config.yaml
num_hidden_layers: 8
hidden_size: 128
num_attention_heads: 4
num_key_value_heads: 2
head_dim: 64
intermediate_size: 320
vocab_size: 3213
hidden_act: "swiglu"
norm: "rmsnorm"
norm_place: "pre"
norm_eps: 1e-06
positions: "rope"
rope_theta: 51100.0
rope_fraction: 1.0
qk_norm: true
attn_scale: 0.127
bias: "none"
tie_word_embeddings: "early"
parallel_block: false
extras: ["some layers without attention", "local attention windows", "paired heads", "gated attention", "exclusive self-attention", "normalized values", "value embeddings", "hashed n-gram embeddings", "an embedding shortcut", "capped logits"]
init: "uniform"
init_std_qkv: 0.0315
init_std_o: 0.0
init_std_up: 0.0315
init_std_down: 0.0
optimizer: "muon_variant"
learning_rate: 0.0111
lr_mult_down: 3.0
beta1: 0.95
lr_head: 0.0111
max_grad_norm: 1.0
warmup_steps: 129
schedule: "wsd"
decay_fraction: 1.0
decay_shape: "linear"
final_lr_fraction: 0.0
batch_tokens: 16384
max_seq_len: 1024
doc_mask: true
train_tokens: 99280000
max_steps: 6060
dataset: "wikipedia_en"
Each number is 500 + 40 x the weight over its row's rms, rounded and kept within 0 to 999. Layers, rows and columns count from 0. Numbers have three digits each. The size before them is the row's rms in percent of the matrix's.

# v: layer 3 attention value, 128x128, rms 0.106, rows 105-127, columns 0-127
# o: layer 3 attention output (transposed), 256x128, rms 0.0779, rows 169-191,233-255, columns 0-127
# gate: layer 3 MLP gate, 320x128, rms 0.122, rows 0-11, columns 0-127
# up: layer 3 MLP up, 320x128, rms 0.123, rows 0-11, columns 0-127
# down: layer 3 MLP down (transposed), 320x128, rms 0.219, rows 0-11, columns 0-127
v105 104:540530462454582536494527516490466537482413522540550464450556502532515523572498466536551489475514504587459459504465594475500486561509400525449489492526416495475533591494516426538545439536469514421480559553485491501443474494533514468555548439451483584490522473542499459529501484489528547500420470472516522527468529567429459490542528508477499486490485483479541481482485468494446505474532
o169 098:479514531429468495510548553489515443508539480509503482553452440488507481485504496519475501456470501462492527534471582502527518525549482395596512517528525480462518504447503493481482557448479507529553510538510424387547508529462454459475466446511520456572484470413512561485459456530499506466521513542471483609548452442543525483442501499500475503495468505606508435475505448480591514510514
o233 087:613497449546432574433553513659463568436509522441483515507487489475591472472486503492553552592547542491550481486496476498502434548437533467504506540462459459521524461520487495468498467518441470470467465531447459516531491474508499479470492551548482487444529462491503547513528446534518493437482552488454506481499546479500480514438509530536462480512529508456527470538507474496560517485428
v106 110:453434480481470455473470400571528462440528469545493546426509479552505546552484531483564533575518454521567499468490524490535533529519489525551498466526548426510445473460455534572448502572498466478423557493549519505497440474471458554507459491462552459482533516501481525412523451533500501572419478464463495497472437492495393494515519466471511481472470478448514468523471501536495508445465
o170 109:565499477536432568394529572515493513545488462455483487512579561392551490488484481496484506509550483511502475410483441511507506508511435549474488449439488507506491471427503457517532463579457502505501470532526505497469507474473564597537538508494568612516568453500574514534505519569506508453482500503511482444464465499451475516472436506521471529524500544476550470488551515552485538526492
o234 088:386463560356570498537475525453500417541571482484448505527473478502455553457473454462511426443472512512506486561519468577446423473513527466476441478549482582496542520502493453513456540540552496527481535550503489518417493542538486522529487509516596524537446482526525511490497471486511475493519492511547541430490528512449523461533511510492476456486509487517483485498473540481480435444533
v107 110:489469500448451557562507553485579464521552477495518541462546413498494505479499452520469433531425474495512508536511522572503505431466543565525485555477569486490473467517502443539461477546455447470455533473445539422499512462554579456488487423528524487506511542474543544523547530473559493541499527523600513461508480450559541462466470466468454531466485494529479457556486466581535451542526
o171 096:499530543477618473441524482501568531439507495495494476489532534552499527449525512477539541498533517446489465486449596456590466467542480483537455467478455521514534552458508453480581482465471524623452466480583455500581461474464491596478485497510469542494545450497550525525533434487499481501507483467507522570480464507472569517524483504474549568530495505500530537434484514566526502475497
o235 079:570537469507521496458442428580514571433502478415505469513507489506514480502541558435530530535553528457474529509545474464483465562511515414560538481472460462538541532513493485452493444497550475533501431504430475520495424519516521515442494487496532512523521533552482506508528496515532451478517535438476595511501572515412476530541539571512522518514504450492533529437523558437398475466474
v108 101:528537454568545512480427619501444505516437554521452491454518526469511503530448551442534462531479501532465489475533443498501584502508515444445532528519493472490483502541521537497493528504489548538486453542534564507552492446420466541518462557534435465439456517456595505466498502556416539452465507545493556488520464498525516463489500434524539518502477556481446492580530459517530525427460
o172 116:486580508442521501502537486432567443594548459500522492551437479474496477524475501571478475436532514514510449520545501474489459442516473521490563467529552528503496553586490517481528552464436535442549474460590515548450498528537435469471554515441547513556484547565505484474506616496519483476481535518473417471512525532557573510531493459522446503463459533545527482478502459471472464509500
o236 077:610507430601397541435513517544488537470484467514547543466512511507574466410492518534513546537523472509500537474551508494563495476454493472456506503473426488535478482509505488474517483484483461480575438430527503501521425444489502501482518522514513524482540513569558472526525444572501544476480525494462482544463505403441478495510559542492503485531481456490574444471525439551506524463429
v109 106:549497474571512507488524516513399550549481506552512476462511464534525483469480466491466525539520556535517485441489498460515478512517480476550528483445480517464485511523512472491505472467529578525412525465519479526499485556513521481481446483459490543482469537534490426514518447421438411558389476515502582520489503550460527495572549517539506409552507521483462491603567503601456525486480
o173 098:491546447548515520499463485475511547495509474483476529462496572495540434574526513527515496472487507512483418449523520517503576470509473444544559543503602541411421560526488522543485502516477500530487429451480457491393436519541460484532501527429539512560489487523484494463496502542415503503515537508483511497563536480491507487526453472611555470528497506479492492436524553420422463527532
o237 066:470463535508418451453437519455430583517542555419495563521516543451534531446471521517494493493481530427430508515435558498510516473480501543474471500441472507420447568482540470536475477558508488551542520513424493529529470547545460483422559558547513565463489477489481486463526443530437477467495506540500475572453474559503538471464567543487444457498529486500505467535510485545465464510449
v110 111:472470435495475457464479527514471579518488486538466561499429451563494458537405430479427544566453471461477452519541522467512491487449517488602521585452443495595452522481544527504543509555488475527486453458575426491461484465466504484481476536484466439431512485516463493467457527499523536472462500479534492420532558489554504481544479502515482513475432528461537496502478595490517493504486
o174 112:458519488518541652484490481463502514495509505466639496447531528503476472467484519509544477480472519461469473489455515460515483444494487496410542438504536466426495549468458528546524511452482504524496529506431459472494561472565517484527440449556490489502448495483485524499535425471511494468560469555458508532577451511468495491515508547530528604496501463511551500527453526550442430543453
o238 064:632505466574456537476542453568561526532545525469500412426515553474543528541509531551524569563506471522493528488505552493527508548523470469422522522533441413519449535498461549520502520489439432490555528580465553503583534465444496509483483519552480467446504499541475546502472483469498514521479493550532464525481461488561520469438467518472471469500583517507519532473520485517484562497479
v111 095:531460542560446512466448458484484527500568520488458528517500496437466447492454510468503502457464555576554505516557474502495467518409548555465496519482510479530575547431438569439460508519459512491453514495461452531547412414513497576487504569569467584522484518435489577531486455544442512496475471511479511511543483523534513504500456526498472560508486564528500456536435497462502528533438
o175 114:528528492450552510504525490483489490516489549525582476557568459448527535420500437484489508511499484499401476433505540528535467565471476530507535444489499540487479492518520505512519500624543490483472544506471492414440488425477458482541479500494540569497511505450501431487450458539492474488528565540488412428472513440456427491532555478483463496561545429475503459486468564440503535467472
o239 067:504517530527501477556495490476524489443439496396488488518533555473499512528360469415505506544530556482492530514442483482536442569437517423526431502474513436538502496513470522482474433518462539560470484502483460502468484476461472527475432503501559478454490501458487498532506482489472481443488427503508502495579504550474467579502506522492509464503490588594510490450500536604543533497445
v112 104:530550494584518510496521524552499550544495520509410492405531477451589587486571501479441454472490509540513524490510499492518504468424524480576558502530457494455540566542448500488447555514436495479487512524539498490424440545520564424459480470520507524465478481453523481521444500486505515520579510519474515444492504473567484492546471500497509394466489476405509548503513526458450464449487
o176 102:538526508482513527503522519539510526435452539509516523458552559440487462537447472459576522571491456512525499557513508498520491557505521525529481527519561488510453398403448536568417571539534524492495524519522443562506482455466531501486560468504473555564529563539500510522521541521468508454485501412468483510526558512535532543511527560546519527493486570538422447421488471558517538506558
o240 065:574547523509462483454516479472483496457529481535525501431433523502507479533481550542476481398536531563431513477462536460497531571561451534522471473522497408464532520515533475501570453538476529444409504462549508524566564506540500583505530464482492484514443457509534509536561432457450559468473516518489514524502540522537474580438512480531570565515539433495454479545493506460547501490526
v113 120:500524494481499507470513431467405399376529572554532472482504494520487462540531471543435434535499530546514520488555540436534563504499501510522555470485460485555465434451502505545473456430481479496497490448572529458547514520520489462527551572547561458481530515447498511459500529487551544493492478509450435525569533497524512408552490488454521451532545497519556520512487492539512560530472
o177 113:493491500541529529466527493513547475512504456455472548533436417441414532610549516451543478399528494508469523552536424541529448506476435498464495505598476530511467476555500472555471512450574490500487474535541506516483491515506489523573477519475511554486549475526508552559560554466518554484513522532503534545500526512493496476495522448508560529438548506512485478469381452483444450499453
o241 065:530516468437445471515528453486502489544577508542435512488505624488494498557445497559534560548498468540470464518502454415535480575521451449492493506469495478554491488462552544465550509459577512460502493455483450524508505448494446444474546475555455515480482452452460525515464472487528606481470548549478530493467477508508559515534508494447524434478473556491468534540462492412469531551569
v114 108:573475546540533578481473476504514523510470457565503438509535425492446549501439434472493492478592510558467507528494564480550547515535469484480553454465490533496528481510448440465416437500451493525432612545473467553509502478519555499481518518442446432533467571478467452508489528437479498527452464519568544458460468514473526540538430493480511556501518491552471471483510481471502524489434
o178 103:534496550497458534553584574483491506506576438424559474408502559504477489490555495518501499501518540558457474514504463531425531476544544541469448513488532421493511549535493451514553482475498540432424522517461484406510498528459494477433473498459480461496537500493488492500486546523555446451443543483464525530499536509541544463504471524511506460377483491427480464504561505471576466538524
o242 061:541462478526525526492413516475486488510479498490463506595445486529422514497536503492497524471423467522558414444551519477487553441492526523528505518438455543479524466457506524501483551443502446524592461542551557472519554478433538505472507581590541458445460545555466515473485477538470507541470566506517486519426510443533506548446507411518542524485542505493508427531517564519488528525500
v115 095:544488449559568505520543453527475476407464454522515486563502523528495482543498518497515514395465561524520462580492474436491498528487478460561560493553506472437468534548442492531469452520520556508525563529502514478509478529508472569498567473564576484518528498487562529552531565503515563478532510500481526527505502499416565478515591553457462469428580538521512498453491511461492450536543
o179 104:536515507514483511460500473539480515546505400534476509521397525434500513535503484535463499593505500505504518533481512499487471449557541515542509513434529539572526466530507524602552539457450457517486482500453557580475487522548515570548497483420465499456527480524520448513537515509473546532464421472581519455586582508478478491474457512526537462530521498504510580495495491566452578508444
o243 072:435522535453460429528489505418512404553509452571515498458451438548496533547524473493484481425440521504509573483506515522471502467491552511474439472481529498492463503524523456624434502547584413491499525501515513476440530491503490525571479478579515473485441523521513539542539521476560475511576512546505613455576526507492506512502558480521466532502516495491500528518470456504503449503510
v116 104:463502539502536510518549421564505504503514470497448413547531464474513468474503498527483554565508487586469475500521517502480441525516408504489488491424575423565506514538488439519555550523528498496623578607569499472514498519497501483486441495430483457483535487480492522479510482490524449504498442474527446537494487526533472569490485430521484470539476495457583459514463514467501434445513
o180 120:559502508468451444508474525552468527458562554479424488496468478532512541543550539506501465538486560500501494482432469550524504458455504509485454475530461519521539512537499501473509577493518461592427495507432477507497569574488546523451584474446555552438510489475442500494473484519455589517470421536441495406560509460495460505515548487536480513479597469473486503533450469475523529434466
o244 068:469498529489471480481422525430465456532506539478439544469466509576535465508498516522514468487488493443571481464447549533553431493513526455492492497450462499475492553408504442524516556479493434503515509489506530438513451420602468504502498439540604486529452468570527547494477489475444457429463530498547540558523463511423516518520520516577496502511469509550464485472523529510607480519516
v117 107:554499478461503462550515488471514443474542507551494457494490505502560552432426505458443406488501477499442520488495554498393429463455460541494466437554535492497476472487477572574474502556526529498496563473455523483502572440542523447530527508454529591487501470550488573520478519457553443536481550455537516532522505495539459474463474540580498454463501502531406521486530524531499479458538
o181 113:494594536533477511565505522524491537497548458477478506485432470481531469542440503498507523585515509516487456536510493473583403464500565517493485467492427507526542485478449476402480494481537482497517431508563517511519390451484513501480508527487502547520428425508504503454497468499436510411521422443421486549530549557522459540505495521478498488495449467450555467498462500484535419499551
o245 084:426516554497530466556490462456488409480425496517517486554493468502410538523519536528458499421483435555504562481541519484487546477497486541498573485588482507514533539505511512543500507516576528554501477489547521481522487523461476549547482532495554482550496565521471538579501547532559505456468482519486456517515459462457489437488547463595499507470509536565624496537483525546542454501441
v118 114:504495510529438521390528518597470469497448516530517511521505527501505498510490544432549542607463437534452511573534467493483413487497489520521541495509518487425487519481562462494517503510436504543475512476502500483553511515538468435517457474567542478500512541522446473539463492544482551513414502451449527425532456512584478470545539542542396492450520517562569502507557472510513482515534
o182 100:476528503429526493537503473468504445514454455547493505530483485473481435536466486501554505478491522478481493537514493466569572490511481499521494598547498405519494448517427522483518516480570554529452427521532534497447414557492503486559470466467455477507495554424541515505465464503546583439531479462474567504508562504471575527536528503481548498531436554502566506575550438569442510486474
o246 077:433515528430535447528597495450561415511503457481503522515547497535383497571467513531420516478438503463492487496531496542521493526605475579503540481550583535485535517471508588529492516522479488475546514538510530502513459523507475543468497518490494520441544541453469390548511476529530510528497473485528525489452521474518526455495523518503440466454462496481467501551491519475582533574444
v119 107:441527557509440538440530511515504555477457520528573427475529455481477515443633510567459457521474552428545522475511499511475480518481433480499432550466578496531515532502511540453463536501473506447527517561476514493530502517504493455525465524499524499567527534490571534494424503465489554511484539528557489517523465440513473503495522513567428484513497466397495448422513518527599494516470
o183 107:504517511468529573544489507463526487390464494475498514539416507512456536474399520458524489501470560586453582402534487477510528468478528455525470491534482577466551449499428512543547468474484565530510531527482489503557462485513500498473478521501456424500524418566460501510488522483451509502455514493476589486522493553550505551479515554406471517488529495608507489521481517454488523472507
o247 077:530463440514511471512398491558467512540464483474489547509458527510542512455509520439478508512545506611424483447431466565501517511490559432504525483446534529486500517576484405531497460545490493491549511453501559490470481569428564518440538489503455476434500420444527545493505528533432491462458554496425469491505523527494492473554493492500482484511487562452454426517502488521476513415516
v120 096:531529464515437545467516548498629491492547538536514531479507567632477517497403539543485515542427492445482542509485527516508505532494533510472460525403540502518460422474509523514467490527514548496528600511531512510459487511528517442502517536522557511462509506540456483430449483486443556475477485517439525391464463494529515523434424496496523497509505481493564521529481499458550524504469
o184 105:482461551560516383469527525496479549519479522532524523553525442501470491496514550483504516475482514444591502488410532450504419558507478483449501467493443514538561536510472493472402557501580462455536525535512436431469528507458498481457491526490507539549503471578458424509492515503494491456506513505534462487531453475472465557550594546450458486553518562504504512536525519440462477432474
o248 071:526433482533466573530501572554439578455518592456514476486458534567524504466521493520465535514473490489538448569499463511528455508506492497519600401519490531470524470543517464529578478493502531494517492412467487505490496483509563531522508507515457462499530430538463509422529489548448526440484500451538428596471504513523531450456478539485511450600486506500494556462472506424498521507508
v121 116:523436538461406510541575562443478546520517502509467501453532516569500485526492478598597467485446471491471532524436561532494479494471554550478447536507501471476559474504445566463485526522483490588446493438512536478433505526537475543388494443512511517465536510491506468487537512531495521438508532462501475547490563521444508405456486467510436464467531474516469504539480481525540532517558
o185 104:512557483428511517514500487497485548479477548546457507405551498459508550490515505498500461571522533485554499428570473533515569482467435511533544413521493589468493436531521486512455550428546482466574506566487517539412506532469451471527476496459532505487506521507538617529507519478559480514476552464481542526521473447462553482499543422560493443510523514510502432552478469473443495479479
o249 110:662503482580459544423525538626475589507511503492559508462556536471570486482532558446559553629531479458512558486444504466504445521501480496488499515498483460487479490527463416457572496519455494503488513493512502515460478439575500519419515502508513504495559519526510496471495483515483494500478516481477468506492521517473455508503475473525492473499560488441512451464491529511508483474432
v122 098:509558479541511595473558534517368544453539526506529506454464444482474449505483538521459497492525486532523534479443434534455526471581500532494475543473551445482461534460489583490493535486440470477477532540541439462410451457476549498471485500566468548500529550543499525512507470500561541521533525453553480491545492525398481487503469491570536534516508509526470447448442419523495519514488
o186 112:527386529508571473529534470549491522461441561521509499504437520457456513466528479486558457567463486501476489539505513481535481463503579425550481453527494536463481453529541527523458480567442434508522549523586483541491546536383464600466488525475489503476518429542509465542451461455530500519456411460537524515501573485507501554483445491496515457475537472541520479475504504493475516465450
o250 065:563485556467531486478507444492487540436521490414500485516531515509543483450441407550550461464566543533461490492543545479525432402529497504574542452482441479516480578477467550534466513538484524481555581480551506534497608480478517505559548473532501533469519522514521431484483465532440544490513466477520491455491463522484491519495474542530518573443516464557512458461449418525455476506543
v123 108:516467439499470501531497455492538486456476438437491499508483546489493466464487522454399456469581538491513545585501516541558489471534500492594436503543517407533502491487499539493519541445507539509488455491404472499512503553517483496503498508450569497469534478466493483516485511492532447440468471427558498397395397493439545499540487440521444537475504451443515480496495549502511527501506
o187 101:456485493489548451511524527506486468523450463475423487480479500450542518519477488566491452547453505524469503470438558484565391519515581506471543491455475603477514461492503488542521495526549494554518560480491522548539518438466505511506464492534476432526500492540468529513507427551446425442554528466503519488558471479533463442491476635499529483528465553581423523542464475518492513462472
o251 069:471506476494484517558470559443598583414539483575509526514530427514525481539449478538506524479554460533510512516478498513530455482515536554533473503524582577498528576507528502543452480543432461492482503540568535526422472529476477488515469532581492441482495534433514500511485506484482471525490463570496474524486499502475465424590490520431490494485491565462436532528519546553547502593508
v124 099:557495500559502625483498445485471495412461448516448491455517504532494487475586501442569478486458484514501522547510522427503472536477516456512525455502479517509488529521539531442498491564472502527488446504576529585568554503494551489515435454449549524473549546493497424518468485518498477570490450536460456470544521496478516510522442556523437502500544537489488438505463538539401556567527
o188 120:459532531494522437541580501471478594498467573463541510502508562485474467506477512578433492490567504461507475498467540523536506525532500530459506568483514576499494437539486510507496474426474537435460419556521486563490449471465503528477547518568471445486487384521477511517559544469496454514511544448532470473452545502543475530496445484482520516536387507417460466472566472492507507486481
o252 067:478494487529504461569529497482529536526539505561476569483493469470535442509465450508455474473516465494459494432544446453534524443469479525609452568544492600511545506539493559507530474468485511509511478362484483475437482575458491536487477521520483473513445480529535527479530509590515434450459527489531528546479481524447576453558479502501550555506489489494512531454473561542578524530477
v125 102:574478481467610498478480451490447497564535506438569449474533440489435500485410473520558533447540531465427509533541546555511489531489487486534550564521533571512509583563496471500442491528576452504514508459482465463509495491394517488541459510484486514508491468571520500507431529487456500539478548510494497473439473511445495508456504523479445549474510500534470506568545501479502402503551
o189 109:525462480504552542478486448486435521469470573569497494436566478433498495458525476473559489465455481433496494474425500467575468516463543504534524441483510430538438493478455481568524487506488418549446521511501439529470531398480550562433538475466571504471494514450579505510531468484514477468435482503484511456536461532509475551541463524514536511507549516484502394514444491497567515517551
o253 069:499453475500497445456435530535434473511520525503413552503396395515530480565562519440472521477505499527516538483498498477457517459448474585562528468510483413526442474525568522535492545491505472483473476506507483492519477458524615498548561496505475489499434494526463531502493489543516539481499494575562553509475540466594472536424493516536511523532472426545501452478456478489479506442521
v126 104:509470525510461534530475536465498467497391497467498532458485532500517453458557487500501501487468514522445484506459528475596514414506540556481510495467438455605479407563488525492490513548468535479487606505563531501517499486507519500522492527536462440439602466500501502507518381566547525509488526486461488498538480492586538499491523514480466513502467464542478436473577426555536486490484
o190 103:419450488434551536530518544447487449448458423543496455531443495539391495543534547471498499478423525501534537521484465539432509549486464476465519561495522522500500484508543428521489505473521521458474476549547499486522513538547451487518483490500406458477426571532420451430418493480507479445477438504440445503496466517491602515493462530457473503541541525484551456468491514486491516533477
o254 084:613433491582442570453480488544457551469548500494508494464522516498575463552515507495542507585606563515535497477538472551508480499474537500495503494471517449564481492491495454482453526502471448436517474457516501536543547529480516530466530451539509442551507544507495498460532449430401564514539511482475484475499525490509488516463490477431458485526527566469477475420504421505560551560508
v127 102:484552457498440582506412520506499463514506498550457542463529459489511507428494584460487490467544474498388507483502552555455476550525521522550524507445464537455502520523490454557511421480547422505547536547506489469481595505440445490423568456478514506508467409517499476534471434514444462482508470434505458439475526501521522500463559505469531462516511500497525443471492545473577504470503
o191 104:557456517485415547595492483540495496527491449507580453453580496519502468518496431501536498526536560498597510524458496537455557484517491509540467442473439440540431489477467468591516475547525504524489521412477492516513418521455521414490499532490470540452503524547538598561481561489536499498508425486511503522436530508535503474506453486534479509525590497496472509486501486473482537514560
o255 065:422528510477549453453566509435457442435487502535538599480508464541529466540535459473499439481498542479515477503498494507519565474485490509513425434407525431588541502455508542521452488491506525465433545431457491511483450479529503507472511450468472479556543591475483495426570497526460505514413457473533558459522443480451535554427503499542477472520520523497499559477521481461495522507514
gate0 107:453512492516510486478513452534476546484420509503471548489485522481482512473531521553498502443512502430506464491469536472451519540478533458502516597460419513458487531542495502501553565414492484425514500429498468466489533523505457469580571462478508496440512405525460473464568478535467443469480475510615482469479477452494440527527502558549477439580462508509459506454500460580521568453506
up0 099:479565527542512462409468520492434464501508525541506486514550494457553476529518465515546471497483443488541525444507558598487500509512428498501570438445627484537453535438547514540445453506504469520502475519507464504465465499570475453479549559539459523456481550511523551522545517468514472503514537465568456497544536484520575519508495527435519558542506480514476556511494566434479538525408
down0 097:511496425507431476392499454523481474500473497527476520533476521446467489527555500506456473475535484471419492491563504559441439488533479529471533522481586575485441423467460472549483479611496479432518503455525490496441563491424482435578557524526454507472472540490452440501526510487501506468543449517502479525508501459534465597525489476518517498547505510520428472471574499520489517539440
gate1 103:512495488586535513537426465515481440484467492475464546392454502503503474524411444481473475562559516501520461472476471467510462506548525559560540528538556490513469510480503549489551540495545467503557525492530546542523496478522432465564511463543503515510426496498458536501527475496538477477519536490583481444518511470536421540479455547476467433576501601485526481531458442418518477467426
up1 109:447450518449518529496479407506468519517494466502479496466506524570539487482515419485501524471488469532493470473505497490495430521520567511519483474464476564477438526581461545502546466401561488529496457513478578490569474522548480436515462554444532565514495482582501466424502518512525544494522473566391502446535527484506501511488454512556467507509536537422399555469528491443501542468468
down1 104:500466513520494589510490453485473449423475564459501555458519427505468495519508460486496544524517528493481479445576428517473514534455537532557414488498504468428481498566472504531494496429573585548459467471490537457458537537520499452452500513507513519497452451575482576475474528502508546594593507579473467441537454452498464484529542508524465469523500488505445478519475494538467541502430
gate2 107:463529433475499526469478483533514508421527584528510543519443583461451433514456499426568461421520438514497494458478521539495490503443490478525472473509582485512509437492589498433497479484459456483504464547502526544452463588519500491557518479556507542493512565466603508577485526485494448482506448551550479522499413521536503507560483457506480474534563546515547532529460490479500501479546
up2 108:493583459476515536471546535524528549462468581549451461544516504447472493508477512406563525510514536523455525446543486481487466527474452497561422505483539468437488411506527553460400501527509481545545438536521531536416471541456517514592473528541521513478563503423516470521486513453507476470526471480545461491484503391472535518485543538519488437523514578517549504531510516513539485469479
down2 106:494490542494481563575518414556487474493468583495546529556463502466452480424557492500593548464520560510543468508523471475509464449487435521487517486505489480513432498448544491481491552496561521491501460503523489552505442459463460483477429489541488549482476506459478456494498530485514528472495548511570504423448545429433554488511462460556513473530506543567546396484418555498551546508532
gate3 105:481491457494468504453535437585520538526474565510527459513437477555515504478525491468508476523488511512483467538475433533547482523460409477498491539423500559513456585472461450506534468487473522508498473535575448542437512415512467487553463496504478435503451514514504483538482565516463447391487511519600481530544439466563464483523413540493455461549460505427535477459522493532506532475535
up3 098:486511510534436453486533385534501502458495516483473495522460469466552453534501524485480487472485485418495511555502550542583502504497475448509454467489515532531459547454506506492469454511478575517532472540534437503457525429475540540532469503571516472540533487438614473432498465536520438492486495586524528555508463463432508524559471518483434452534554514554568527407557486507491505444498
down3 104:526482502542485469457510441483530541528520461537470470572499448513485517554575455506482455459521526471423413446376389587485511580522465514467394478445530518541501524536463519508507495451477457462535535456580525501455514451518463513493471536455543468523506519531512506515478483472499464524493515490502524455524474478467532457445464454521471493527521604516555461482495437503514466510553
gate4 103:477504511550506418484525476487501489539490518503452538491518547490488503432429465509503456575520491477491521516469474500481569521426570473442476519457444436535521433533538502511518466523431506490508480473506542525533556590450548529530508489505496496568456560466414511522502441430485585487461522453566503478548521444497562599527549485479487445545509444505479568539495559482528574505536
up4 097:442445491533502486480433500509517514498387511419447525446549495570501529465516516520489504431526486524580549510511595586495478406491570467466505478495479488539469413470499442581496446411512563538545478503482497498555541498502504482499534513488486462517504536543479524496534536518518515461560522550573488475444501482484467488476563533437509443501557485532462467469524467464486579491475
down4 100:494561447505505459477529551549497460575408492485513442510532521515541547539469471519471518473544521439518471527510492532544488458510504521521519498474514491526419516456548522566482458467484530500496498494506512448545532524533575481464515500440499472507508501548440577489487492483545558517508474449602546441528481409525511595527533456473545493525466500458434510454433524569615503456427
gate5 103:492486515546411476549480467540463521526495394475480486564465579472489526536490536517492477525514504489501423442496504449514499503496590445563511516512425544547536460507545493471561577518466513542510534493477495519479493533535482517506501506541463521495479473453536497513460525500484472464538482483453543582460418547526475483408496484457487429526609553551414561456529503547461528543462
up5 104:570550542598473522540518463582521508487490473555476570563527566481505471541507570474492440547522582428494499479509494492526487500488500526520477474526507439539472416485462529514534570462515510514484448486507474456531577457446591478537446509485454515508521445565521498494398535464487533499510487492493448458502452570521490505493496506533497554474456480573557565563432472541517526523506
down5 099:499460481514553414524518458517493577575526478528550408535523566528491515511520531546423540533436564575472458511427597448471520526547474566476544546475531522520482422509505521443439451464526517432576507538497471463516519498554583492455515486522490531521502530498593563501449483484495473498462439464509504543540532482463545527477460486503522553513485504503476552471524467504541510463503
gate6 099:525591529515497498494451572526492523499509461419469459415529511450511520454558447524482534498525513573584511514471455541451509431587537488455493540557560532521545501476533444460510521517456549541471468509558442509513550532440461560447499507524504417546497510496540448528513518469517448490459535421429518488508466528479461570493506459494535458589525495549490524548531545514449512493508
up6 095:497498474536513469510556551551507510464463548521566474504526467583533426557511523520508531510496487483439488459479491494514454499413498505497466482399399537457450514450512542500536498510604437458493581467420461472429541499511522503513489510473464496516523540473530586504472509503478564540497454466520473491485498452540483465538565522419464547505536531489494497473481536514484416579427
down6 090:532551556518478476499563460528545464521498496480492529512511510515506510445510540472409543457495560491471509614479519478551454434423466475446593568487515489458504473528405477504509508485462463544547463455442481549502517551515508576458541504482502479520537570534515453443522485483445458517476437539495551470561508516458537594508519462552555492526457487443455595478473505501520498511501
gate7 095:520527516496521523502444517497444456491515453539457578445472544499482545456575502445503469458514498470540584528460446489475530418523525536481518525514491541456469460531395524459500471519493528483529468558574465489581534478564550517441516514484579542436436522495522549480463400499505452489505509475477494503480509499526512501553507385496499553434482505482459522542530481556497512401478
up7 097:472450484517462472496494468460450414514544573575478429503561514473570448502505489504525495500506555442430497511501493514426425505497510512511494552533457519532458543423509442513558507473527480439474457506507440513461514455431457561459459507497521545526563609479512514427485504564469505529511521452564521509485510431543440491490485551470541446515481489528423483534550443552449487488519
down7 098:501478557497526447428544485534458581559490518549536485458519445538519462423463496549473500454498474535517442487540477511433506536457509484593487487534537467553491506476504536481530446529443570511499526492472392569497521493524504503543482415555497523550516568503539560494425512524506440481497472417461535474468569512524454518490456558498463546523464465467477548512552550553467465507566
gate8 099:520514597516487573461536418539477453511533490571509511519554535488539420478614523524401448508569454482493500541539532489463488535526510470494488507568524491482445556461441425497481513501473466498503544515464458461515506438544444496506471445511497483438497511526521496432486573492480507591428507438500526576569454452533525476495474508511481495452520497450433444502480481491472525494485
up8 095:510556527499443424479583444513511453531470511511417460455524522442446565459467460518570505548467532407469506504515467500548506467519511526451441465469482556470494492572511490537486524436455528468504511493454476460535492445472367568446464514448487496496576499444502563534512470537520439520470530482474491420482527488516513537516461576495511528514529520494485527539457436543450499506464
down8 098:497574454517500407512509402511449508477457479506505470530495523517518558436503453575558506521506445415504463452481499512581502459512529552484484476538451615462472502572492463542519490474489519443463499445430494536495495471470430478535516479459495518518491480465504576544479539546502451543495528490507463434493522555441546473554444532533540498532429455538542489473576527467513434481512
gate9 106:447520549550452555535451490552534560503543476498504489520490531473502464488480539439479479543501535540459498466533516395498524481565555525393495529512476528509505649508429528542502486459489508482502526488473489558438488502523501524540512528490550438565553508502516509462512460464474483461526514539560455479586467566490551549532438428518530539483454443523524457474469538448489549551511
up9 107:586468455490456489490480493562478419544536468570543526442477487504543450518518369548510594472508440532507498505487525456498485566543414488446521504482573502468483486475503504514485546546470533555601501497422470474492481512470549507574484472527498564519516545477494544499460423490616518495509442478505476469480528490537511472473507511511575521502531509557518576527485497519525498510516
down9 106:536552493550489451475449512507514516574426484491468450537461515490511542511460503520525452535453485497473517602404502476454466449515422432508509509507545543457449485479435528531569459462492520514473455513438558499468502525539534505541464494410512509518455582455505483439458507532515528451468552462557546502508456471444527437536520562511490471456521481505472550496486519442531445609509
gate10 101:506493466503506526395481493524506488494522460495445548521476504433483514507468558479585452489512497502574564521473606467450561481486544538501491404441444481525453488483518566434425499549512466417469573473531525484480517448489497493476521425516519560453506524470528451490477567497529508560454502493540491497469527484481436502494504554490559488498501495405603489482545475464482463540511
up10 103:442473484473518495513552525576514416502537528570448568451487490424508474514477524536597447520495463480500538493505543529536558468506530501527500426476500505516444430422531518459484584493526443448451522466475446501458537473521513515488503487492502442499533511411503440494549497553520533500455443492543442496448483505449376507522467456500494478511540541501561476492514554514471407517536
down10 100:511483499446537517521504523506453487538496526540511454455456568505463458532520464512571504565470533435422555479482496499584501464534514474464547422429497474444504539452560575535506597462554460466495491449538538492468488524427514488522456481538508560496547537507444487473534458468535507518481459495458468452529405497459400515491432550538546493471509533433526519445531540532488535457501
gate11 087:485540488489452602487486523526556524516474463500508444475526548482510569461474520483512558531540476539514436489432465537486466458508466479478486505480448538474523495540569520479518454411477416450493459426492503549519494467485556520514486466541536579530534511470544524548535452538507442419512441530524471489486417501466476532544518501558560549492566440541455511542528476420521449426551
up11 092:474533514539536437498482439467477510471482521468451521453551583478487507508496442550465484471504540523535519585504483439459575514500506524523544456557515509510438554465481478527502445547539498550538460469496478544472499512540485551579442518542496523456537520426422482497428509488473497467403525482489530498505545512568529478483444453536407464547449569429463516536439516546553530536450
down11 094:514511468496506494545499430480456432431546480502510495515568475486472451457507479444501561476527536469513524497441455457493575546552534487494502494545435490437547464502429510521507493512490559491464495538463517518482517433470539517535490490545471461416513483463489482441466468482528415485453474436514546542518466542540493562440542444618437448489511514464528453522513560596506503545421